{"n_layer": 10, "d_model": 896, "n_head": 28, "n_kv_head": 4, "head_dim": 32, "d_mlp": 2368, "vocab_size": 8192, "activation": "swiglu", "norm": "rmsnorm", "norm_place": "pre", "norm_eps": 1e-05, "positions": "rope", "rope_base": 10000.0, "rope_fraction": 1.0, "qk_norm": false, "attn_scale": 0.177, "bias": "none", "tie_embeddings": false, "parallel_block": true, "init": "normal", "init_std_qkv": 0.0159, "init_std_o": 0.0159, "init_std_up": 0.0159, "init_std_down": 0.0, "optimizer": "adamw", "lr": 0.00033, "beta1": 0.95, "beta2": 0.95, "weight_decay": 0.43, "lr_head": 0.00276, "grad_clip": 0.5, "warmup_steps": 277, "schedule": "cos", "final_lr_fraction": 0.0, "batch_tokens": 65536, "seq_len": 1024, "doc_mask": false, "z_loss": 1e-05, "train_tokens": 714700000, "steps": 10906, "dataset": "wikipedia_en"}
Each number is 500 + 40 x the weight over the matrix's rms, rounded and kept within 0 to 999. Layers, rows and columns count from 0. Numbers have three digits each.

# layer 4 MLP down (transposed), 2368x896, rms 0.0156, rows 608-624, columns 0-55
521555452518533431518404429494508560510563534494536466450506454516466520449484461476583510502511493466506546526487499439556500515451504471499489538465467484450504468582
428505473537495472531474501525612520517600552470485460387540491547518476527551514506510460479495531453519462493485553513489516552559560430550508433511467559474465505482
521476493587509449521480486501483434491418422567623523493483495476500490540454470464398541484544513547505452563451475507558587480506544465528498535529563432529555503523
464423507584505493512537570533497481525541470426528490437520540485468501548545471395517460485574447473559482521447485503506548479489461485544395491499492464443542603486
485459467537490497460448524462476535484492541486495526522530455449492519533499488449563500516425467464471527504483386499422482572472491521463524434478495489536536457504
503475513481475483464494505481480422488463486569452512513496477472499474439477522524458506460495508500532498477528492538518506432527470465499523401575484445499525521519
462421487554549490468516472492540521444476503503506510480479545558490478559437549483492508489479515530431541578611505554495500506501522446547499597469513491489502525561
386505553537533486562429465491459487513557527556468519446523418520404471559526535530451457533496488511520544472476517519451551528500620548512491433502521496490495540484
462458467518479536509529463535488530553505455517511538480433535469576531544527447455474523539488500484546536446494454547467510425588497496484546484517489497576505481476
498499507449455495499493514490546473561484515480532537547469423519512501467490508514522497508451473492452531512490590468535479452508476524527475525510505483502464499520
413517526552456492478532484472465592478481473570454451579448474562545499555574473538463491550479449540632533497525483497485466538453550505453527555494510463430466490450
534457544447412494534532537507503521535505451471572489460542453514485489460529505524444555489469508461536467529516497465472522539483474410486464473514407514447511379573
427480510473495510589538485564509468510535566467555501501510513436442458505512560522511514494508528517457492474497450540523510388458507565482474538462532513536469547485
498437496509497508551481490528509477458546435549504497514548523514506514519567505530565493446491507386566458437543498516501525471538517497519563522545469463426501550450
465523486535486501540522485540449497471583591454472479486501498500455501458518509507455521495489543521510558438514479503517604445504492518515530488511448483454468515570
478475507483473491562491478502547479518464514478530429513541433447488504468494551499461485487412516444499545541523494503543457496527474477512500458561455565492486532441
528495495509440548492451442530540474453506474470386523482497467501509527543487488480438498409461534522495545476532518586468496456526425533458480510501499524492450496505
# layer 4 MLP gate, 2368x896, rms 0.0202, rows 609-624, columns 0-55
517520569541505494494521517494535497468463536547499494454510479471533529505466516460507529510451549468414493545542529509521450536538538396483556472471443458476527503502
469437494447492531536462450584490497556502494445473492496506417491496485506549461476523594506568495492468445478528551448495483547522476447462502431534508515430535535525
556477443516524538518547536505453502423450522541456458479515430439460493446485502503479551508490505464505550453521481505482572459499477478496478566591511474544510563479
549497461500515549503536473541555522516542435517456490489493524504529427482501415451531404481572501497479525508471520541509551492515491590544474450506531472425468446531
475548486594504515474477554366474472493579481508497502515440524481489533479411526554420456557497443490549490486492533460490480560508490479440535505489462457531488448563
519465543533489519540580493530524506550427498446452485500495530466435504474416446490496520463522494498489440547405491445410494536513520519542429518569486494494502535472
462453540517458493544597548452543537593508553472462501540452444453477620516519513604459552457477544435492566482484526550521400500524493518541493424479583481503535514403
504436479453494547543460538535552536468474494497480482547477478491506528476449549486506494473451560492549518478508493507536561437445561484478505528508477501513496479542
584559545527503475514524454504480462501502513554488514490550480497466508518414481579477540581492466508555620475442515572518494489507540447449433520528502532513488545505
474529541546495512488467462540581496494514486535540455505479427497527468462527415487467508454410577506527526520461492488509502505471506559559445526488467493510516550506
425469486483426482503488521495519425515535468543495451471497510534458523540507498555465611494464484551480463584488495400446466494456535483414526472501447582539492538527
489505439432556494515513505548446531505544455488512511447455504428413456515535522504449530457496475496534484524472524567589469498551554477451542498524480509493537526482
462552508518529456608449463505461506518526498532498519506529489524531538439485540503530493481550485514349531493485466502508473479507536552515614546517417498518485461451
462507470500517525519509450476488447516432577512475509451566534439517521493488452487464575575470515445488533462492461521561509539472501513445546562513600570488525501412
522553496504546541464498571499459571531448512548445431488536489533462458512466500502444478522485606494469454461499509545507490533505523418503500605494490439513493485470
522520530508538560526533516488475528502486535594490488502484461425467532460484515530576497543518538489531491495527488477440521511524586498503485488480492494482549438521
# layer 4 MLP up, 2368x896, rms 0.0191, rows 609-624, columns 0-55
481459457546553555513518537496546473502640503492489551514564551469532476513485487504476490544460468424515480529535487559476514496504476458538471506548416521481524536499
471457517492512551495382540466514533495637425539476406526475565556565495492572500595548575431487538547484515500476472506515488518566481486457506581474479501509510526564
531480489535539493508537496476564450523504508441546427450516510519481562499516452490517500533568479527537448567398453484443472570500531483485523453556525497530566496473
515414451501491522461511474515487491494510515487522510486478564532454454506506454450484535456495536536509558475452496520499533536480418554551493483498535503443504468521
468438518446550508476578450524548510527494481467535516483545517513467464490582513492549521447522538538434488516540572489544425376496524506547542507495553556525500603467
509459541552495516481473505580458544458487558504475526489521495498455542474492544486493504519471493585501489585442551504429557552474566522538507506539438496482495498450
556599482523540598513533494466553500493500436487435509481474463586527463528571545502499562475565474523540446417433520555528591457471524473483508579595495487439547574552
496443517466480512483551473545473499574515452494388490528516440459543510526527463432523465479520501487539542462471473552573479449545512513459541478512467483548563485510
552556507545567534484485499503451474477572446497479565516557428479496535540495525524502564507518511472487574454465500493531418480489449527545458569517527545499492534543
493516485465420583495546446554530483415498488453550394480503478476562534486491536488526465461498502498514615514442552470425558523494508445501503524474453490505499479476
488479500491542474509549516461441401539489480471527607515525501474469558500530564433535429497538521544457493509423516500428566539453468448442443479515542522542496480556
435500469508557452565502451566431445541522559534575488506499494483546472507468562544491503418546494428454464486527468552545563517506571531439454564570583490529498512522
526490531498509549447487485564419573546513488521492516474490485456472507539486503552484505544540404510524507604502571561470542458564545479540417535471505469499496458544
515490536495553449584582506534539455562542477516488522510552486460461515534490576467484559447423556489492528445426523513498517492585472493483554471549467456490456424491
446480470484516555450484475497555440541495526450542582542487557499551477484499565498500520453481459503524548477510534441458576497468496530507557517472507471462462556461
557505495498533506485466466513526474479545519439471514531474464527492503494508474510469444491525515518466579505536557500463472484482439514480487477473546506471486561485